config.toml
d_model = 256
n_head = 8
rope_fraction = 1.0
parallel_block = false
init_out_by_depth = true
lr = 0.0128
Each number is 200 + 30 x the weight over its row's rms, rounded and kept within 0 to 999. Layers, rows and columns count from 0. The size before them is the row's rms in percent of the matrix's.

# layer 2 attention query, 512x256, rms 0.263, rows 397-447, columns 64-127
099,182,234,204,209,223,241,184,179,177,174,178,181,144,167,196,224,235,160,163,236,160,172,133,253,199,184,185,173,240,132,172,195,214,255,199,200,176,181,175,250,155,174,207,156,156,173,172,150,236,189,168,215,150,218,192,191,185,215,176,175,243,154,189,184
107,197,211,208,221,234,224,206,182,162,208,210,133,239,207,177,213,207,161,179,221,185,199,183,198,169,230,239,230,197,210,231,191,143,211,192,218,231,191,189,214,171,210,200,228,211,181,220,198,236,223,182,207,155,225,150,133,190,191,208,166,130,156,204,220
103,199,161,224,189,177,229,226,210,234,175,202,178,172,154,216,154,230,162,223,198,199,195,224,192,159,242,183,167,209,203,216,185,158,213,197,172,258,196,212,211,201,201,234,222,220,177,213,244,154,203,165,219,214,212,211,149,203,187,220,233,162,181,159,269
108,182,135,225,219,183,170,180,193,220,205,242,168,179,180,228,213,189,228,186,133,236,146,230,230,242,184,166,234,201,171,180,227,210,170,169,200,214,203,94,215,247,147,214,147,192,190,148,195,223,192,168,225,171,199,191,184,195,217,219,219,175,199,171,195
111,220,195,224,207,201,174,199,206,177,235,181,208,195,180,178,219,196,205,237,196,157,212,211,200,190,181,220,199,182,230,157,182,176,168,168,205,249,216,158,238,152,167,223,254,178,194,174,214,177,176,161,159,248,194,154,218,250,180,213,220,176,189,190,219
105,212,216,237,173,202,167,196,239,262,193,178,182,157,248,155,216,186,223,127,155,162,262,215,225,242,201,188,221,182,234,176,193,215,202,180,185,191,203,171,165,219,171,183,184,246,225,219,195,220,200,193,220,212,204,121,178,208,189,193,220,180,158,256,205
123,245,215,197,160,227,196,195,142,245,214,153,198,254,254,204,164,199,170,226,201,190,214,159,208,166,272,204,178,205,183,161,224,154,213,228,220,207,175,202,261,220,212,218,214,200,227,199,235,211,251,174,172,241,250,240,150,198,172,215,180,199,145,195,204
111,195,210,171,212,231,193,213,227,205,189,210,251,188,165,247,200,238,199,195,192,235,180,217,213,227,129,223,212,173,192,221,138,201,189,190,157,241,184,160,222,241,193,189,168,218,215,250,118,200,202,165,199,185,195,190,160,254,187,209,206,213,188,163,156
111,189,187,208,213,223,177,183,202,141,200,213,192,207,225,252,196,186,177,202,183,174,199,241,210,171,232,217,175,222,156,194,212,239,224,188,226,174,239,219,136,195,252,186,205,199,184,163,180,150,254,201,194,165,234,229,220,159,210,217,176,162,230,213,192
105,243,181,233,178,198,157,186,215,226,214,152,233,222,194,198,169,188,193,179,267,148,190,168,182,131,245,146,199,205,244,160,213,205,166,197,213,179,180,224,208,256,225,250,162,205,203,187,184,216,187,181,174,182,218,224,218,195,231,176,215,171,190,185,214
104,202,204,210,187,221,195,183,155,183,211,200,212,150,171,156,202,235,193,178,179,225,240,212,145,210,203,171,217,218,248,234,210,183,159,216,253,203,167,182,191,169,176,226,229,145,250,152,183,171,188,167,236,215,215,176,231,189,117,222,228,254,156,223,254
101,196,158,152,165,206,232,206,169,228,252,218,152,210,153,214,241,210,178,211,220,171,225,156,191,191,219,191,178,208,195,175,179,207,174,242,171,184,194,272,210,208,182,219,198,192,250,245,240,209,234,250,217,203,195,217,165,219,263,165,205,213,204,189,233
101,194,220,238,121,172,208,271,225,208,212,227,139,198,234,237,204,157,177,168,182,241,154,183,203,215,177,170,209,275,162,233,227,241,198,206,198,269,198,242,199,210,165,208,195,186,193,181,221,200,200,225,194,250,275,203,211,222,193,193,225,179,213,188,221
105,229,158,193,195,157,217,188,235,221,172,229,160,192,212,195,165,155,214,180,202,177,229,229,215,151,210,216,194,172,215,233,192,166,214,194,221,238,123,187,130,224,253,186,211,197,198,247,181,181,187,135,234,192,247,213,209,120,198,226,193,185,189,208,236
103,207,159,222,181,263,184,205,175,187,195,191,202,203,188,207,245,182,201,160,220,180,211,243,173,219,217,224,154,197,222,183,214,197,181,244,256,189,187,184,175,173,109,180,187,207,225,183,183,231,184,216,212,219,186,197,236,209,174,188,222,130,202,187,164
111,183,200,243,242,183,202,151,141,218,250,252,191,251,157,201,226,186,179,144,161,208,168,217,202,160,170,191,186,199,224,226,233,176,170,184,209,269,174,174,201,166,160,207,230,187,197,158,205,249,249,232,164,159,220,153,219,216,229,177,121,172,198,199,183
106,175,228,195,239,187,216,180,190,159,169,220,195,242,193,189,219,236,238,199,170,199,145,188,194,151,236,180,201,185,197,224,232,179,197,181,191,192,147,209,164,151,206,179,233,240,223,204,192,210,180,231,242,220,183,199,248,163,249,224,177,198,231,212,172
108,204,215,227,146,202,180,283,220,212,229,188,160,238,221,196,247,185,182,178,211,191,235,188,245,230,197,258,220,229,175,170,226,172,243,249,151,158,224,196,176,174,180,168,168,187,205,174,168,176,197,160,230,186,176,259,217,188,189,185,158,215,221,169,224
100,207,228,228,141,216,140,192,213,192,227,204,206,173,232,257,231,246,188,189,195,247,200,205,141,198,206,168,252,204,175,194,231,254,141,109,192,188,235,214,199,183,230,247,180,230,197,146,194,220,171,206,184,191,189,184,231,199,187,164,220,246,188,217,229
115,205,182,209,171,115,234,197,208,182,151,187,188,199,183,165,213,188,250,200,206,238,215,170,204,173,168,157,194,204,205,237,167,224,204,196,233,231,252,182,171,175,151,199,192,194,227,250,168,209,189,194,205,208,158,211,242,237,192,201,187,213,186,158,178
092,218,193,147,279,174,107,155,197,198,226,214,213,209,198,241,203,163,202,188,236,220,200,257,186,228,198,280,166,197,175,191,167,164,190,201,197,220,193,196,205,261,197,199,167,206,190,164,191,215,159,204,226,181,218,223,189,168,249,221,175,142,226,229,211
091,241,185,189,166,159,180,231,223,204,179,158,199,142,203,225,211,251,267,206,191,201,173,171,273,208,199,161,167,145,289,153,246,201,241,187,223,203,148,205,200,215,207,208,217,228,227,185,220,236,196,216,214,224,185,183,215,247,227,177,269,192,186,234,120
099,178,183,169,250,202,227,227,135,165,237,223,224,220,192,206,208,179,235,197,208,183,202,199,223,150,151,195,149,190,176,144,202,211,224,160,191,238,200,154,171,217,173,182,203,197,185,229,192,139,186,190,220,216,226,213,239,177,212,213,216,169,226,238,171
089,188,190,193,176,179,167,178,183,235,188,234,247,240,211,217,189,191,182,189,152,236,227,220,221,166,303,255,242,253,184,211,160,146,212,215,228,218,234,147,233,176,179,184,198,208,222,139,216,189,227,222,195,197,216,197,228,232,193,212,133,198,161,190,223
097,214,237,226,192,226,207,219,201,198,158,131,184,239,203,139,145,225,227,260,237,170,214,174,218,215,247,204,187,210,261,227,158,190,191,220,165,165,180,200,250,200,171,261,219,239,243,173,193,196,240,218,166,209,189,178,226,155,236,191,205,191,233,207,268
093,218,227,220,217,191,213,201,236,179,190,219,201,184,233,214,138,204,172,218,173,183,121,189,200,207,135,186,204,202,271,257,207,200,187,201,176,189,187,190,236,200,227,202,198,185,239,184,189,202,203,176,183,144,205,172,238,171,198,237,225,237,191,186,210
101,199,194,178,215,216,167,185,213,248,216,160,197,195,241,161,176,196,164,194,146,204,220,238,219,248,242,169,236,205,249,133,209,187,193,218,158,171,245,206,206,195,200,167,198,190,182,189,156,194,198,158,201,176,176,203,202,166,201,165,190,223,168,191,250
107,219,195,194,201,196,206,177,142,263,180,190,225,171,229,206,192,219,148,139,159,240,219,162,204,190,195,220,217,194,183,250,249,178,249,256,236,194,172,159,183,131,150,215,281,197,155,201,208,181,211,214,255,217,220,198,204,134,254,171,175,187,175,179,175
106,212,175,232,223,196,163,213,233,267,211,262,236,215,232,180,248,167,249,165,223,175,181,140,232,263,176,177,215,173,223,263,189,193,217,236,186,225,235,240,164,241,176,204,172,205,186,249,224,202,159,215,231,255,198,217,199,204,138,211,228,218,226,177,190
094,236,135,209,143,198,209,198,191,225,192,245,222,215,179,199,205,194,213,224,175,235,174,236,183,221,222,168,222,200,259,159,195,146,196,170,233,199,203,218,211,138,215,239,198,225,171,167,193,267,209,155,202,189,201,164,183,209,189,161,237,244,209,202,215
093,216,220,214,260,184,227,191,192,232,183,175,212,232,206,184,198,209,189,229,216,234,248,201,227,138,183,230,200,185,184,201,212,262,239,155,141,186,161,177,210,248,193,232,235,162,226,211,218,186,175,187,186,179,198,226,196,195,214,188,206,204,127,168,230
102,182,119,192,186,224,176,217,215,189,190,194,258,227,199,198,187,219,197,154,248,201,206,237,231,212,198,194,267,275,215,181,173,225,173,173,150,163,195,201,176,191,156,170,208,199,268,191,197,188,248,226,133,220,154,177,228,126,207,183,186,212,241,192,208
104,189,186,152,159,179,218,199,209,233,228,204,152,223,212,225,181,223,251,209,197,206,187,143,199,216,161,199,213,181,191,143,206,205,230,192,190,198,180,176,197,253,213,156,167,197,175,160,214,187,193,201,197,195,205,154,170,219,225,166,179,192,201,218,206
113,209,170,206,239,199,211,172,233,186,184,254,251,179,185,171,161,201,214,190,196,178,197,211,154,291,216,209,190,213,190,212,145,134,184,200,161,208,234,186,181,193,250,191,189,234,198,249,230,173,143,164,219,194,209,210,192,218,124,217,218,191,223,188,215
109,190,181,171,178,195,194,214,232,221,167,192,163,173,219,228,224,213,186,199,157,217,216,136,181,173,208,214,212,211,172,179,147,168,172,210,230,273,175,220,201,216,204,198,249,131,168,168,195,162,228,208,232,242,168,156,191,184,221,223,160,188,184,148,187
107,167,206,198,165,139,193,210,193,232,223,192,154,176,200,240,227,144,247,202,172,204,181,217,152,234,266,160,187,184,245,176,173,212,234,189,220,216,211,186,203,223,157,198,183,176,239,176,235,237,160,206,233,210,205,228,152,234,169,227,173,186,246,163,177
108,203,220,217,223,152,197,176,185,225,173,171,225,229,171,213,181,163,153,259,231,156,121,180,229,157,190,181,197,162,195,184,177,200,260,155,211,137,243,231,219,193,205,175,231,200,241,187,216,235,246,208,203,231,186,180,179,247,247,198,203,198,210,210,137
112,203,174,186,193,213,173,152,176,222,155,156,160,166,216,212,178,147,223,190,190,203,233,179,210,234,226,264,198,207,183,232,246,246,188,196,183,248,132,195,228,220,205,227,169,161,225,177,233,227,220,220,195,259,202,186,214,196,219,231,225,235,252,224,189
092,174,220,172,220,199,182,223,186,196,195,191,234,204,242,219,215,201,188,246,128,234,260,217,215,171,178,219,212,211,217,176,201,195,227,256,210,179,219,152,242,197,256,171,225,186,233,233,165,160,250,168,185,165,221,181,195,186,203,207,138,148,217,168,199
117,218,188,224,199,239,163,245,275,241,218,222,195,206,180,163,189,154,209,234,168,229,185,182,261,251,193,226,231,174,188,145,254,165,195,212,215,174,250,214,189,203,221,210,190,206,175,236,188,192,177,202,256,226,198,168,206,197,207,223,192,243,214,188,172
106,203,182,156,203,231,126,195,187,120,195,207,212,226,169,220,161,202,168,180,270,211,197,145,261,154,189,237,171,238,212,189,214,253,215,236,187,190,178,235,170,207,162,257,181,209,168,206,190,217,191,221,125,208,162,182,182,183,218,217,158,176,209,191,211
104,180,178,190,169,210,225,231,148,192,180,187,192,165,185,239,162,206,223,202,161,191,184,221,189,192,226,238,233,203,195,206,242,187,179,211,181,215,228,206,165,211,182,182,215,164,227,191,231,170,204,204,210,163,162,201,261,260,215,182,190,201,161,212,171
110,193,197,225,226,266,180,151,231,172,184,180,200,177,227,185,242,187,172,168,209,204,214,172,162,274,159,230,197,203,153,168,233,219,245,164,205,150,230,206,191,183,238,148,196,230,200,111,204,260,169,252,226,205,209,196,235,253,220,198,208,198,230,210,184
100,150,163,177,251,176,176,198,176,185,174,238,204,181,210,194,229,218,199,234,199,209,210,213,230,232,140,170,196,164,214,165,207,206,165,213,195,201,257,172,144,159,211,182,221,225,150,218,222,175,185,219,250,234,236,167,219,202,237,207,200,182,209,197,232
106,212,227,202,208,207,169,201,204,173,136,210,217,177,210,207,194,224,193,198,141,188,206,200,213,194,186,246,240,198,226,174,180,217,202,217,192,186,175,194,241,229,181,191,163,227,189,211,238,192,151,181,201,209,180,215,212,194,243,189,239,192,198,121,200
104,207,189,129,220,222,234,189,243,200,221,173,190,238,185,209,223,225,190,163,268,206,218,173,190,158,219,267,191,238,203,192,190,208,229,227,185,276,180,259,158,215,180,234,242,209,184,196,235,147,191,208,167,216,112,204,191,195,178,173,182,187,246,206,199
101,189,170,192,180,207,199,208,222,168,196,208,237,159,252,164,158,146,199,203,213,231,210,166,201,188,212,194,204,196,138,207,243,129,213,224,222,185,253,218,172,166,201,154,206,205,183,199,217,205,261,197,230,193,182,187,200,241,244,225,125,134,200,131,172
102,250,192,205,250,272,243,162,217,237,200,207,187,193,174,230,202,218,198,177,160,199,239,229,213,232,145,152,236,144,220,282,210,218,160,212,166,193,164,193,179,257,229,268,221,197,269,154,196,181,210,150,182,210,232,183,173,187,227,195,238,188,208,218,205
106,150,231,158,182,210,196,125,176,225,193,144,187,203,201,176,192,203,218,218,221,193,157,162,197,208,181,200,140,200,203,178,200,185,186,169,226,246,218,207,186,206,172,204,169,171,197,171,202,249,178,188,183,233,186,203,189,248,236,180,215,208,205,221,242
104,204,155,245,203,209,204,221,213,201,199,150,184,205,231,169,204,177,230,180,214,158,222,158,283,155,233,228,170,164,167,177,264,206,222,186,269,195,205,217,216,211,219,232,224,172,187,164,241,210,202,209,197,210,181,224,190,166,193,254,168,189,200,243,203
107,168,170,188,139,213,164,188,231,170,244,182,208,165,192,244,184,207,197,226,234,146,186,149,180,201,185,153,186,217,238,197,138,215,186,191,207,232,201,205,151,258,177,174,232,222,199,178,240,189,212,206,200,162,183,165,231,240,199,237,241,180,174,246,222
# layer 2 attention key, 512x256, rms 0.257, rows 397-447, columns 64-127
116,188,245,209,185,261,187,185,160,186,151,221,197,150,165,215,234,220,217,198,187,155,166,190,213,200,243,172,209,205,197,209,176,195,152,194,170,185,181,195,134,230,192,169,208,194,209,231,156,158,206,181,165,242,193,189,231,178,185,257,199,229,210,161,194
103,151,178,157,210,224,206,226,266,180,212,225,242,198,195,161,166,248,204,198,120,189,186,246,191,208,159,203,180,164,188,236,172,210,254,216,215,218,168,193,201,209,273,178,163,209,208,224,210,191,186,186,296,224,219,159,192,172,208,236,204,214,178,117,212
100,189,210,147,163,167,168,200,157,202,199,179,224,172,222,185,179,204,224,260,215,209,218,160,214,175,201,194,147,182,228,181,249,189,218,193,222,166,205,186,205,220,215,184,190,181,231,150,172,167,165,211,216,175,231,223,177,153,244,226,204,215,232,225,203
117,185,164,188,279,229,186,176,213,176,182,181,203,243,174,221,253,181,220,212,180,217,242,208,195,230,172,219,253,149,217,195,263,165,257,190,254,199,216,196,160,155,250,191,182,143,173,198,222,166,225,251,241,167,168,218,193,254,193,186,231,196,217,226,171
112,218,236,187,175,156,206,177,169,176,214,171,140,224,179,222,211,175,220,173,217,217,195,203,235,210,208,169,155,199,218,215,185,201,202,225,180,242,185,203,186,205,184,238,183,188,228,215,235,150,201,266,185,146,226,162,221,158,229,241,186,243,197,209,168
111,162,236,152,148,190,167,193,215,149,181,179,209,194,199,154,207,218,246,180,167,201,208,216,211,213,206,218,187,203,148,147,231,240,198,162,162,140,188,162,221,233,207,190,145,136,210,205,180,185,178,273,210,177,192,170,160,219,200,171,180,178,163,199,173
104,232,172,240,207,201,161,201,240,168,195,200,164,211,189,182,186,200,213,216,219,207,212,169,197,222,178,182,232,138,196,244,227,199,231,236,259,210,266,219,185,142,227,179,149,224,182,200,249,200,243,142,153,195,210,198,232,206,204,177,181,205,214,200,133
113,220,200,208,207,145,225,165,230,209,212,249,161,242,208,208,180,159,229,199,191,209,149,222,203,181,182,215,233,156,153,194,197,182,252,171,192,196,191,192,199,199,207,179,203,225,161,160,211,258,198,224,259,221,183,219,207,237,207,174,217,228,196,215,204
103,207,210,166,179,160,213,206,248,226,169,251,223,177,214,193,158,197,225,245,211,254,205,215,185,205,130,230,171,218,211,261,215,195,221,226,189,217,162,233,211,193,204,181,212,207,210,192,195,224,181,212,185,190,224,212,175,227,156,160,208,124,193,250,161
116,206,206,160,144,197,199,242,175,175,162,244,211,216,209,153,149,146,195,213,212,205,201,222,201,150,248,264,208,162,161,185,189,203,206,214,271,166,178,186,218,170,183,203,285,166,200,182,195,178,221,233,210,221,227,192,159,155,252,212,159,237,246,214,176
101,245,172,203,204,230,207,133,233,210,192,147,177,198,158,214,212,207,202,150,237,213,196,220,183,175,229,173,151,191,196,211,229,193,231,208,195,157,170,192,288,160,168,178,190,238,249,179,166,223,202,163,247,236,169,218,261,205,252,156,178,166,208,181,235
105,194,176,176,174,198,253,166,245,190,173,189,178,173,184,246,194,145,175,204,245,206,191,212,215,234,232,241,222,242,208,193,225,218,182,162,212,208,209,152,144,190,147,206,196,248,226,258,198,234,211,154,217,172,175,229,195,177,191,230,185,231,184,191,154
111,230,179,183,200,197,207,161,210,119,180,224,181,150,188,192,221,199,177,126,201,204,243,253,185,209,176,144,235,255,196,189,178,228,205,154,234,157,208,169,192,218,171,215,167,200,225,217,211,193,146,202,205,201,164,228,201,161,176,163,226,206,188,152,171
104,199,159,237,164,222,152,124,241,216,181,225,209,169,194,214,210,201,148,135,177,154,206,171,178,194,202,206,227,204,261,234,261,180,204,183,161,184,197,202,200,229,174,214,208,223,174,191,211,247,235,188,220,173,203,171,168,182,132,227,104,145,205,181,194
111,178,222,166,217,267,177,196,225,184,209,156,209,230,190,215,215,218,161,221,222,200,194,145,240,187,159,181,190,213,216,234,251,269,243,183,208,227,157,249,225,152,204,230,143,221,182,163,199,180,157,183,196,200,243,209,192,182,150,174,153,152,195,248,222
111,175,185,219,230,189,226,201,252,188,204,189,233,244,169,160,238,201,164,200,189,206,200,159,169,201,133,115,157,184,188,214,146,155,187,171,214,234,232,211,203,179,235,223,234,170,152,209,239,177,203,187,242,179,136,214,201,191,190,252,195,173,166,205,189
119,232,188,207,178,228,213,209,223,202,210,164,214,205,168,207,218,273,155,205,213,210,183,171,190,184,179,162,227,259,168,197,173,269,191,246,210,154,183,212,197,189,235,212,185,175,201,199,190,202,187,164,195,244,257,159,169,215,129,183,243,199,191,157,229
099,205,216,221,234,185,208,162,197,206,138,234,193,209,171,229,207,193,185,169,243,258,202,208,225,196,216,172,200,198,262,129,197,203,192,155,188,201,287,203,159,247,171,198,160,236,214,208,178,204,209,195,127,204,231,201,209,210,136,188,221,205,196,204,195
115,216,225,180,224,155,199,199,178,152,285,213,230,200,188,223,210,174,182,211,158,217,237,210,176,136,192,190,185,186,220,210,156,154,184,240,189,200,140,172,188,227,207,193,242,276,214,220,216,182,230,150,184,236,195,167,209,170,199,251,209,254,192,201,267
110,181,192,169,166,192,219,166,170,183,203,186,247,213,261,158,203,245,192,272,216,232,233,187,154,231,189,149,262,187,221,263,209,231,201,187,207,186,218,184,179,219,191,200,186,198,177,220,160,196,218,223,161,221,189,192,232,204,201,223,161,225,172,147,180
089,233,215,240,152,170,190,208,218,204,206,174,218,222,137,208,225,183,174,201,216,216,165,185,250,160,246,225,216,195,206,202,181,218,215,217,180,192,198,161,224,180,181,180,212,173,151,220,227,169,246,191,191,215,213,209,161,222,220,179,178,165,123,250,213
096,162,233,224,212,182,186,172,193,174,188,206,248,211,267,161,251,224,189,229,260,240,240,159,221,152,211,138,231,204,183,207,242,163,224,163,177,196,201,222,187,175,223,218,188,205,197,249,190,222,217,169,177,175,221,200,236,200,203,191,162,233,201,171,196
097,253,162,158,195,197,192,184,139,174,166,153,229,151,224,195,226,149,187,218,215,208,162,274,222,239,215,182,189,232,203,237,179,173,228,183,181,175,217,220,185,225,212,204,227,190,191,186,211,155,248,263,194,189,199,192,204,285,211,157,205,141,220,207,250
096,200,156,202,188,222,218,227,177,209,160,166,187,198,220,185,231,169,202,233,188,196,177,237,151,201,179,203,170,166,219,152,212,206,245,217,170,207,207,203,168,141,149,221,238,215,202,255,244,226,137,172,231,170,211,236,220,198,215,190,179,130,194,214,226
093,244,258,181,226,191,190,235,212,162,207,210,161,169,163,218,193,207,246,205,172,189,218,238,159,211,162,221,252,212,208,216,221,176,225,211,179,198,186,232,184,171,213,224,186,196,198,183,181,204,281,187,224,250,215,167,230,248,233,148,202,263,187,171,207
101,199,206,268,210,155,205,175,196,234,243,200,206,160,219,205,222,190,209,196,197,145,195,230,175,202,185,227,205,254,174,187,176,186,199,208,153,216,202,217,203,167,170,208,261,214,120,140,176,194,206,219,221,179,207,198,196,196,226,168,208,208,166,203,167
092,254,188,236,182,180,202,208,216,231,164,207,178,199,209,238,153,204,187,212,197,148,199,193,183,197,211,150,177,201,212,192,207,186,208,203,143,197,188,209,209,197,216,228,261,199,199,253,278,213,200,213,187,221,202,157,197,253,211,162,170,201,167,246,191
106,248,210,180,160,196,197,219,134,246,235,150,228,196,239,214,190,230,185,254,220,208,169,242,200,194,194,174,249,261,219,169,215,234,176,140,177,156,193,225,196,189,226,204,192,204,227,171,178,180,209,219,195,179,236,261,174,225,155,204,175,152,195,206,194
101,217,175,241,235,149,189,232,218,219,203,219,210,229,213,195,249,169,242,225,147,230,221,175,206,224,180,209,171,206,257,189,196,254,189,246,211,164,207,216,220,264,206,233,184,204,193,206,224,201,206,245,181,219,174,213,192,145,229,244,159,182,178,224,192
104,157,182,158,199,162,211,173,179,238,133,207,194,196,234,234,189,184,209,199,196,198,228,167,198,210,191,213,180,204,184,212,201,201,224,227,224,216,219,251,156,120,217,129,232,177,203,151,231,208,265,163,244,218,136,199,191,215,205,209,189,223,216,197,189
109,193,203,190,143,191,228,208,151,177,161,192,247,221,190,184,239,190,167,222,216,217,188,236,197,220,280,211,209,176,215,237,182,124,104,161,236,212,210,187,171,203,175,219,233,199,180,238,176,192,184,205,146,185,136,198,238,242,179,240,180,214,216,263,217
105,203,166,186,233,205,201,196,173,234,139,188,160,196,211,255,164,182,176,184,222,183,173,207,231,238,217,237,251,228,166,232,171,145,127,169,182,224,233,239,136,192,179,196,229,215,187,193,167,221,183,199,209,213,229,239,169,196,190,191,195,163,180,255,181
101,198,219,257,219,210,156,206,252,238,145,216,219,217,222,138,228,187,234,265,200,177,213,201,276,177,150,248,237,198,219,228,171,238,180,181,218,193,186,192,224,153,225,218,147,181,149,136,190,232,239,201,177,183,222,240,226,177,207,180,143,226,189,211,182
106,173,173,210,182,206,204,240,170,223,258,236,196,223,215,134,194,240,183,167,202,220,252,193,211,150,145,224,168,201,226,231,150,160,191,184,255,125,210,212,164,228,211,178,235,219,204,184,236,186,187,217,186,205,214,242,206,147,212,250,195,158,143,174,175
111,227,179,192,172,283,173,268,216,214,163,209,215,154,169,153,172,184,203,214,213,152,143,119,236,162,207,168,217,174,181,174,155,206,215,233,138,218,226,246,242,228,215,253,173,208,202,184,205,148,258,261,158,171,198,218,165,174,219,142,195,164,179,201,217
108,196,188,163,160,169,141,201,201,255,225,187,228,183,116,265,165,182,158,179,159,204,194,203,147,217,136,222,238,218,152,179,199,227,194,216,230,207,178,252,193,241,216,192,183,246,219,231,176,194,235,184,200,198,116,222,158,196,178,192,196,201,200,180,249
110,229,201,243,132,207,227,193,203,219,209,240,164,195,149,202,165,235,223,207,225,139,215,187,170,211,226,216,235,246,204,191,248,205,196,209,212,215,173,202,217,180,192,185,181,176,190,170,267,186,185,199,219,113,230,205,161,128,192,171,227,188,173,167,162
106,173,157,190,199,172,211,163,213,188,216,174,190,174,138,169,236,188,250,208,199,224,236,195,217,217,206,166,218,159,227,221,158,228,150,192,183,187,203,189,224,215,188,187,217,224,229,191,174,176,247,180,176,174,224,284,157,200,176,212,209,169,207,272,193
110,229,224,155,256,181,243,184,234,165,252,172,158,265,161,230,204,176,210,204,178,166,127,203,197,184,147,220,168,172,199,224,238,185,212,139,206,203,175,182,199,198,219,253,145,166,223,228,220,239,151,233,265,217,208,175,236,204,211,183,231,187,189,224,176
109,190,173,222,231,219,141,185,157,179,179,193,189,173,189,243,229,173,204,208,149,229,181,176,163,190,183,279,159,195,175,207,233,185,201,199,176,198,196,212,177,233,202,211,181,215,202,278,183,220,176,198,180,140,196,192,181,191,190,182,147,220,188,186,126
110,177,215,239,164,225,177,200,229,192,239,201,224,175,174,180,161,161,195,164,217,189,205,180,211,216,213,238,210,195,174,149,191,200,231,265,209,168,244,185,283,170,196,182,138,228,143,180,187,242,252,237,207,178,178,242,216,228,199,242,193,244,229,229,252
106,160,169,164,263,174,240,191,192,217,190,128,216,193,233,261,215,163,206,183,186,194,215,167,202,193,181,171,190,218,175,196,219,175,203,187,221,229,207,189,167,206,215,195,171,194,171,184,252,175,211,234,203,173,214,173,264,156,192,191,277,188,210,124,238
106,202,197,197,204,181,183,181,215,243,215,142,187,243,172,237,239,236,214,188,191,160,164,182,248,216,150,204,228,157,202,179,234,194,183,213,191,207,173,173,197,188,250,204,159,215,196,205,211,224,237,151,210,163,234,178,186,170,212,282,206,187,193,176,168
113,229,177,202,246,179,243,238,191,166,179,175,186,248,186,212,177,182,220,189,184,279,207,187,183,197,152,248,175,176,205,177,170,143,234,183,253,214,207,240,171,199,144,235,202,234,148,219,259,170,167,198,236,184,242,190,219,208,231,219,199,187,177,222,207
110,285,170,215,171,174,158,223,193,205,222,235,194,238,266,258,210,239,214,261,160,226,188,202,202,199,162,184,166,158,227,210,196,223,187,196,183,213,203,206,199,218,269,200,245,205,225,193,173,203,144,234,179,232,240,247,168,186,233,176,201,215,222,259,217
101,167,208,176,173,130,227,120,174,208,183,196,213,156,209,227,109,211,185,204,210,177,212,182,153,175,182,222,184,206,198,214,192,232,208,222,127,186,283,236,216,200,208,231,144,192,224,225,238,201,198,190,171,214,201,203,168,189,281,153,193,198,204,221,220
105,179,172,194,269,285,194,183,183,165,122,165,178,213,171,203,107,200,177,170,191,223,188,164,164,175,183,207,206,207,159,193,146,182,231,179,190,258,192,238,201,226,177,202,160,232,175,215,240,203,165,162,206,119,214,183,177,178,207,253,225,196,246,178,233
107,183,176,233,239,208,209,217,221,192,176,234,153,199,153,159,188,217,200,189,210,213,209,169,241,213,246,208,180,242,205,165,225,182,235,216,205,231,229,170,222,228,206,165,210,207,159,180,210,133,195,253,149,102,179,196,214,227,191,192,205,222,201,230,207
112,205,165,236,219,205,205,192,229,176,178,266,196,190,168,215,219,267,186,174,240,189,237,178,119,202,138,169,172,166,151,219,180,187,228,178,196,188,234,186,185,139,230,163,206,179,160,139,152,226,219,191,247,181,188,164,150,151,231,187,232,154,184,194,181
101,201,218,143,138,237,159,159,206,226,169,144,221,183,227,204,201,208,194,198,171,173,181,228,193,166,184,156,230,164,186,233,214,237,164,170,214,233,214,183,211,179,236,177,170,241,205,190,158,189,194,181,155,207,168,201,152,234,169,162,166,113,203,226,193
113,211,147,189,212,242,209,225,208,196,225,264,197,249,190,151,187,144,221,148,196,165,195,228,256,117,277,210,214,200,180,223,202,151,249,191,222,220,170,223,208,216,178,214,194,187,190,200,204,165,218,220,258,198,235,215,207,264,242,196,192,222,175,194,277
# layer 2 attention value, 512x256, rms 0.264, rows 384-387, columns 64-127
100,254,153,167,146,210,207,228,204,160,189,197,165,241,194,231,220,204,216,208,250,232,208,217,169,169,127,199,174,233,176,143,217,197,200,200,186,182,198,215,209,169,196,201,161,176,222,178,223,180,187,197,188,193,191,206,198,177,182,160,223,245,176,185,187
106,272,173,304,190,190,160,224,187,150,181,143,174,171,254,138,171,169,232,191,205,245,188,217,261,221,201,204,216,245,223,212,176,198,218,200,251,179,234,224,188,173,189,176,164,221,182,244,214,184,264,119,180,245,215,243,212,230,195,207,234,182,199,199,230
113,233,165,203,177,213,198,181,252,192,188,173,203,204,227,150,181,198,210,233,209,237,223,186,162,201,214,205,172,201,208,148,179,183,182,176,278,205,214,172,173,235,171,165,165,188,209,220,144,239,143,259,191,272,195,202,230,225,233,196,196,201,156,204,134
100,150,156,179,211,211,242,211,153,223,230,164,185,228,145,248,204,218,233,207,128,154,240,171,168,174,177,225,205,214,195,203,201,234,229,199,163,216,210,170,171,239,182,178,138,219,198,211,229,218,173,166,243,146,192,224,210,198,187,202,183,180,190,220,127
# layer 2 attention output (transposed), 512x256, rms 0.241, rows 384-386, columns 64-127
096,213,232,166,199,196,203,205,208,143,201,191,195,179,117,209,174,219,225,172,214,226,248,203,176,172,162,209,181,241,111,200,184,232,177,217,171,201,191,153,207,176,209,230,184,222,163,141,230,165,244,190,196,201,199,208,168,202,228,231,237,218,150,175,241
101,211,198,235,238,184,192,255,184,130,178,186,264,201,220,204,175,203,166,252,184,204,177,247,214,178,166,195,184,197,221,217,167,195,206,180,187,185,199,245,228,169,211,198,183,187,246,202,168,199,194,202,209,238,200,192,248,197,181,254,233,192,188,240,238
106,229,177,185,165,231,257,188,177,172,197,191,196,134,216,155,165,203,236,227,182,146,190,220,186,186,244,189,169,191,217,237,250,198,216,181,184,168,181,202,202,149,184,197,196,222,193,163,214,158,214,200,191,218,181,228,172,214,239,224,247,145,237,222,210